From a checkpoint of a small transformer trained on Wikipedia.
Size: width 320, 5 heads of 64 (1 for keys and values), MLP 832 SwiGLU, vocabulary 16384, 23M parameters.
Training: a variant of Muon for these matrices, 4233 steps.
Each number is 128 + 32 x the weight over its row's rms, rounded and kept within 0 to 255. Layers, rows and columns count from 0. Numbers have three digits each. The size before them is the row's rms in percent of the matrix's.

# layer 7 MLP down, 320x832, rms 0.0395, rows 93-284, columns 448-479
102:113114118131162120106142165149150112131170172186165098142112168108175139166200149164113105113082
098:132108110120112149109153093135100153131114071142122118149095131145040097086134098110174109111070
094:131159113168139129086076116065117156090083136147169143147114163157157107141159206140079126139094
096:181132070147141103139099173115101145084132144088130100131109119097088176159128149175121070098145
100:139119147105136115105148129165130150124163135114080151121133170156137173101147093134127068125116
103:174154141123122123129125153123089162153077136107107146148077161127060103140149128090115138106117
097:090146121141189157091149156081109113159103084165099140174105168154105079121093189104176128132134
098:147130109151145122118121130086139104120151083104066073130078128129082118121107153097121107066121
097:108098041099099116102134136122146162110122121157062125159088091084100159120141130140108105131138
105:133129108120067148129151144118144117133118119216145151080128110131122068104141109114168119159097
096:146177119134141090128143107127110089100162151136144108169133184096150159140102134085112114148157
105:133152144100050157157102174112116124110161073145113125118073141113157135170159144113117128116149
097:156130148120134097145154101110153120122155154128082173154031139133087112143161154109108079120104
098:141106099153142006134154103148115107103107119138113153080052152170138093079083113143138064089106
102:124115154161180173130074112183133127104121180063140140136124123115104058155165104105058114126102
094:171082171197108081171085094144164155213097144091151147142150142112107114124076136092191119183091
099:190137213184083132171147124137167123060137139105179138178156110125135122148128121132143149181125
099:096132136136138151114139056114154137133127116162116117170094215175064139089142078145096169155152
093:121145172083131142116122139148131126141141110129065115146138130112127138142120143065107122149172
097:133096138176171094140063165103106116195149135134087066091131085134153117101166126121125148145140
106:139122125092140070186135123139160116146145116154147125158123148167104167110101175104078147176130
099:066123101142145114135058152157142143185089120184111132101167141103125126115145171236123147161160
101:096105106108106094090080146151109096087124113160062176146122146084153134143151155127167098112142
097:157140126162108078118086123148129098137145167153154129088130137086100101132125134130138139121078
098:070180067102129152103129111137183122070164167152115178122151104168102160120112090091117133140128
094:164102115056119126134176106148131170134133155082129150190120119103164167072147128143115138134131
098:155152215145131059110142093104141106119101157134104100152140136206124108122120115137189140137133
109:133155114151148148171081084136097013143174105144176170148172116133110129191094163121121107107155
102:060145147100085088173092121110117154120181161163072154170113123119156076124084117096148170121122
104:067093134157148147178110182152129115166080155156137100088124150144100046105131133064076107107166
100:154179127168154180169147151061105141149196073146142112180117154146126141093126083133107057155121
097:127129125101110111163146094148147113169118171069099132098128134154130151094109138058143050141142
100:113105139101107140085095078125168088128145155129090091129183118122133123127082049123142158162132
104:161099091130122098181144085094071155177155134066151146076139121088105113136075117115123095132133
100:076084140130177095152111139150108167121132126145107187146110084154173091115094253148141141125145
101:200132140096129137108063148124162118145121106137140135068122196118061099176137104134172169130190
095:117131123105126149143147153135111142114087116119117105127115119142105104104157164128192121036194
101:129186180143160113098122132086057135144140148106110111165188118136088147135108177156105196096162
099:118146117109170108192086144191104186135169104131101145103136088115063152123145113185120092158122
098:146135179132171070169138159166091148140121117166092142172171134092132147080161154125112177161141
106:176043154139146109132086121049136129093117106120135144094137193077148121135110137126114133130111
098:116105122135109134141145128117085105167130101174152114127097071136126129153191118163142171102071
102:099067144079097097066122146091132161107109119168167106202145171140151115173142102123132114133140
096:099145165127166074120141169106161204112097109136081146146178113182109134147153068109114129162169
103:156172176154049132092115159133061096076119106111135148104160176131142103151131145155074150163079
095:105106115151199098059151163132146117193154140113101102115171064172130073112116120193103098129162
101:092171146137106108144136218182128124132139129102102152109073119094188097170126146100130130108143
099:156110110143129149164147107131123141140129103178148171159112174146144129125117094158155173137114
096:162190151130125068182165089162097148075051072135124097152155109129142153107093142165124175153077
096:099142127169146165134127087127102130149134173088095129127193143148119138143181122139052126122126
098:189160080139120124134184150082158122105160130113154141138165110145135149063125133142089163161103
101:178178112162035106161116140115128114110141101162094150064163188088114146120153144146124132157119
102:155130169109119087086083137166118118183124139139126136132154115106115105124155140087160109180131
099:123096119133099129152111181180183074167118126145137121131148176125112137138152176123137116027145
097:094104106142122167081150125118060164156050119143146152090089128153171162167162047124133165154120
102:183122137090164073163132128102107200151204148162129122111154056148146125163114153108145143055190
100:096186114133135152187204100109112155161133156116108131163157058096152069155078136131104117070121
102:216099149101149036106057123108111164100204124130114143130111119176053097122095133144118114089086
101:171136157163163119142138047146164148109101128182128178108133172102163121104158086162135161138098
100:138154134119143093103144127160105109120129184134091066172067111132151167132105133172077140135122
105:132115122111103138154152137149127106126126174080160156090132135081141081136128141105133109154146
097:091122063131149112140120123144126128133129146075135132093090119074158116140112213160137154122123
098:133090128153122157082110123122145107126119124117128161113118102183125086139134133121167166132143
101:134092144130118108106100061092180129156111172113118160112104114083147224151161143169145188051183
098:082123190143104117116134129163120145164070083141110107112169107122110150094144124131149189112160
098:064081144090185163124101111053141124153159160118139183144155147191152095136065113189162137141149
097:077123097074083119112112126139162015169106135116100058129082159151126169088135152114120112166125
096:167124099105059126150101069127129085119179142125120030118177158120161128146112080075133118090129
100:151201191165128158067106103126100137139120117105144137153120098154137133150115123128071165149108
094:145151139108118141076143108117153095174106069125171116172151076109130215137139125167122153116082
123:100148144128159117124200114070155168110149141141108124146170198113106155130072100132130111074132
099:185103094122110179120163087108160096110110128132104158101122161155149155072128113092119136165120
100:112076117078180138152066054149150086108181133114146096117088067119164152107093152110161111101117
099:124170165099091145156064144126103118137114204131090173138171093085133125191137072130118097143139
099:095150112195124172065158094161100103144113116128115108126171125134079128128090127153147134128125
098:129159143114090162113133171114147154168129057135145146135123164171137095151137147141121129098145
098:134138147169141096068166154162126154200134113134134101197140145150128151048125150142099127164104
100:130202104122119126162207165200166203118147149130166086122150116137104168111090086168072186151144
096:085126171125161115142151154122129099091146144095164121121086159091105142153122121084088155121090
102:134090100107159077141144099067148113136115128129110126103106196163168120167085134180099134142185
098:112085195105122131110056092152144108087193105160156151176140165148136135067172114171154162083096
100:105145087175114136120080146152152175146158107176095131132106122114121123100081128154163180138152
096:149104174093128061075119112122152164110141149116114117104191144089148116119118138129141118106083
101:091148173076129138129125134169163088163139114155154098175107092143124090123135083153147154118092
102:129090136108124117137177126146165141182128127154163094128140069134149093113120141157140117121142
101:170097161138100115112130136120187159116144092130134137110069101081134106082139086119092113089120
093:175138070061095078122127131181114100158142123103113151137165128109171155109145115158111141139155
102:112145130129103133145185098066132111088157162142134177087058128088163111137170133153177131205125
106:089147136113114156110134119125141182084194149123121061151199169138103085172091101071114146098071
101:102147150071135080128079112178126165112154177131104066148096141131170102040135143093148107150153
101:130147090134120109109105071121136142176132155154106105177169186112153123199168109143136150107093
098:151089095143114102162177126126108136086187107114167110153092212174117116155140170164184071114113
102:141117129108113091103097122126141144131167086103141033123179148180076085163130141147158176096131
099:102114095099119076131120083154127063086139154145097094108080111120137143196144148146089170132126
100:144146150183218099129135146139102104068097111172109200128140102125106179061128114128105093171111
100:140113154169102188100107129121119125133100131159157084119140066171099108130090175226162115091051
107:124124141115092110150130123146126116065073124144141130147143115094150145173151057124180131125089
104:119113044075120117094146102153159200099096140113116142111137144155126180089111119139112122166116
104:128132145179074192138111133087121129135140155159132132122173127078157071192093082141110104123169
105:150151123111084141155124133086153132119142079089097098133101148150129145122133103158173116151161
103:150131132067141085117096084132122179168092067123165112061122124147116181131177106119140105129115
104:116118150086138127147112147211050115123125104175108092107181130126115123099115138124136120087167
103:205109114109139168055140122117142093098136111087134156126125148130134185154118151158137179131100
102:118134134120191178096094096152104148227053080142145200128101109126118121081142123094130135161132
098:110129227060141156052093162130073122145131140101124157183101062137150109173102122049172107067102
111:139095139112099160179013171106086089100095072056142072136124077152107062109154190143157160183149
092:091136124104127164143136116105162118110087112090152106139076074115123200152138172118103085083117
103:077145127142110141149100142107122146144136137159100148183119151141133112146128165123156184181115
097:166103108142194111150137110040156102073117118137175161106062129127127124158171133137098096102119
101:112138079124138140159151132143135144195083193186134092191139126144097110134147140121092176138135
104:088090100119066020062122128113138070124096144174082168083116172113169112142141161192179117117075
105:216091129110103158106146119147156096142089113175118131104086079161145129121149134158186163175126
100:172105118165150156115139144110085158116121104125132145165161138143094137135113102082101108158102
100:125109131160069053148139130137110182143187147128169178147154155134166109178128203149101077137124
102:146118106099169142104102119098124107141130158136123104133121140184144174173201117126090136153164
100:141117194058140143157095148141103098125113177175108155163119173107089125126147125111077156131165
098:078082150157123161108102154145185139094161103145122178138160106097123139156109102149075097166141
103:085134115073138112101100164080085139155112171155103045173105121152118071125105160125149118105188
101:115136108109089152111146157170128219167132087065118117130102130076144114112159096172097132136135
108:074103135094098141167114139160090109119105087139142123145156119165095095177142128123121133107106
093:149198154127132181163154096072106159110137058140128123117082098117138148112187147143133169120112
099:079111101071134109120125113173113118190127115137153171105097129129137170140142155154131072153155
103:139119136146063145115138159093124158140099058167183151142175112114203117124099116147148144127107
101:122090191130128131147148098141126113131134087077129118134163206100126113088165103109136145151107
105:170146138100106239124115133154175159116124110149110114118216111141181160127109162074134171152157
098:135104129108121157110126193132193122112077134122129054179101113149110082132141175102100145092119
097:232092108156122199109105173092162155093161128135103092154085169114146130148182137142110165143130
096:180159135077143143158099155079143111134124130103139114107162080159117099108143154176141039107155
097:143098148133116170142084068147139124111148104130149128108107166156176058112146092162081177088121
099:124123147098153118149085142094163132117135124132117131200104168213130120194131100132166097081102
099:140123136113112105138136139148179142157110110116125098101090149101150108109121157172164140162105
099:084177099132218173124057180114160107078139131128166091149166131168024158113092157098170093134141
096:128142106167104120153072102076139075170164154087104167164077066217089056189133125160159127135092
094:150130097130175161151076118087143153095154135172153163156160185162105165127185137099090136122052
095:089059124081143179134127030153104126104075094126134148120166124107128142197172109164161133117169
098:197135109145161109105110167146121123103071189087140158110102204133151081102132111155130161157118
098:115149088158167105133139159183122147158139126202130062134143123179098101165106150156122143080137
099:151058105117087088138137169080142142168117150074104169120114084094084158103221151131138109151100
100:086163176153123103175126113118140094121089150180158094163113094163117108149127131183118088137143
098:163128092172174122103047136150140078126122133137141152100113097144166146139113054112096168181115
099:095186139119086185138183143156156120166146190108151152131099080173190080108173090128118135096093
093:093156130104116175117114073131125170096152169118097156110094142160112147125113093124177110140108
099:157113149140132121120207153118159144176159182088134090091087101136135129168106080109156189181148
100:104087136172149122120130130156132137131100129082181152145151155130130129163102141111147109084107
096:179121145149154137102113179136130137115113079092147131132136113132063122059086179104151129180075
105:104138131125096139102117152054166141155216219107129118115133139124208134197127085125133147103149
097:138145075093159215150140111055132109095158096133088085129172134161127134175169104074135046120207
098:117210144162170159149118128090140101215146119127164097152087210125125151120156132151169153075101
099:184137128137102186200138158156117137174151193143147100195093150190111114143187123073142142142115
101:152124112156153129100127100140154112141075162048186091117165195215068112166149093122098089177179
100:146152101100134107156126098159186161109159187136155157097091121210119153171134117071178162219084
108:137141108095102155088095105139106184130125132147184110088134111119144111144145160194044140069157
096:167104129204119161169156087159072134108144090110115084112121187160138078074162126105177124165151
098:173166076080155152115193064156164110137141087131110136113077109142091157134070201137105105106146
099:156159169072068169152206132181174070084162148141103165135187155149119140154138120129143141106127
097:154082139122109092156127131125118132140126087115101122142112130197139134131059162076122136141173
099:145162092165146125066158172092153146116147121150174122100095135133155071079118135109182129159118
101:117086160134151132109191172159128179178145104145120079050196119119096144148152067154128106130138
097:150086142118111124153105097143173095114151077119148115092112126170182065118206137137115146124110
096:158150139165121151136153125131090174092164086107101138137103138104170145183172126117156170111124
094:155110199129145165124148093134125083178135154112059138098111079120127050095128136107121147154100
097:096181125188125117122118157113166056115129215103132112134145099135083073067142182140134126167109
103:129101127113187147152111151076173103143149136118114166094173120082190085120160093047102141139126
102:082148134088093102151145174193123138130155113095111153174119177184081164070131119137116113072171
099:150181178174167140137159147172086121151098109102062163163197064130104136145117158133072208167169
107:149141131146124152129056113094115124160119170142185124117175033163131171118145100140127117107053
095:143120180167105195151129068085088110161108120133161125181106133126150062111118169118133091175130
106:172103151106116107176141136135106107114126149177091152129204145124142119138170098114159119108103
105:123193130148145098123091142083131114102155135220078152120130106127108166071167095178092169127107
099:136111121118084161167122099182141186156135134102123111087109149150174163153122078090132139099101
101:106131082152122138114100133147180146035164053094125177140109113141131119146183109161106073147092
097:141150108101053085201133092142092136100112132091183097098090136129089119111196123137147136073057
102:111163137165080136168121195116098104107101150146162138114080146097148134149136132193142109169161
103:157157163134115158102138146177070134146125117063115154158187145124121177149169108018101106079129
097:125156135145141120143093141171149074126102130181159123100130108167084158125137104099111155163098
103:115156159102097129092167148106144093116114116079105132162173125152117087127192061140196157149110
099:126110084150119163149139098193211116136113106079123107099130086084133093125149155129108166124080
113:165165125133093090179079131141153087132123152109100118109145144153109111153126135084093124134098
095:159162096094172102140118080105140098193172103166172119166136102139102150102100143116145130126169
097:178145102130068135120162116098106176128151179216155164131122139102110127101152143163123196116129
097:152147129108144100150103101151096105069139080131174129093150083159075164085106113125129121086129
098:053103093144132126160060136185131151113131104156145105127123152099167152161152131113215152164187
103:074136140112147178149129108115112172147156116177122204120058105101122151104180156117119088088118
094:117147149097120128136143100069155169112136122179178111122126166160220101079104123134145138181125
099:178100157166066107086189178146181202140120080133140104118158070118104162147123174129117132128152
102:105141153117128146040149170147128135124074110159173123116125137138102101133137140071125134142059
100:120148149137148159092118164164057133171110123150126141157204121110147135140083144097150119120096
105:158200132153114112126115092101108127124118122180125136093121147129111119092124142146158093138112
109:164168078120084115106128169122167039075135134125113141133159121068104119097108153161142114124122
101:118085165141123103076091136091091109102146067134096146095118169049157104095080152131102191117171
105:065109095130096099071140137096142164138156076127091090122124160170162076120069165103115103103125
102:107132114149144137071117144080199139137128145162154132140163133176065154122111149133119095141067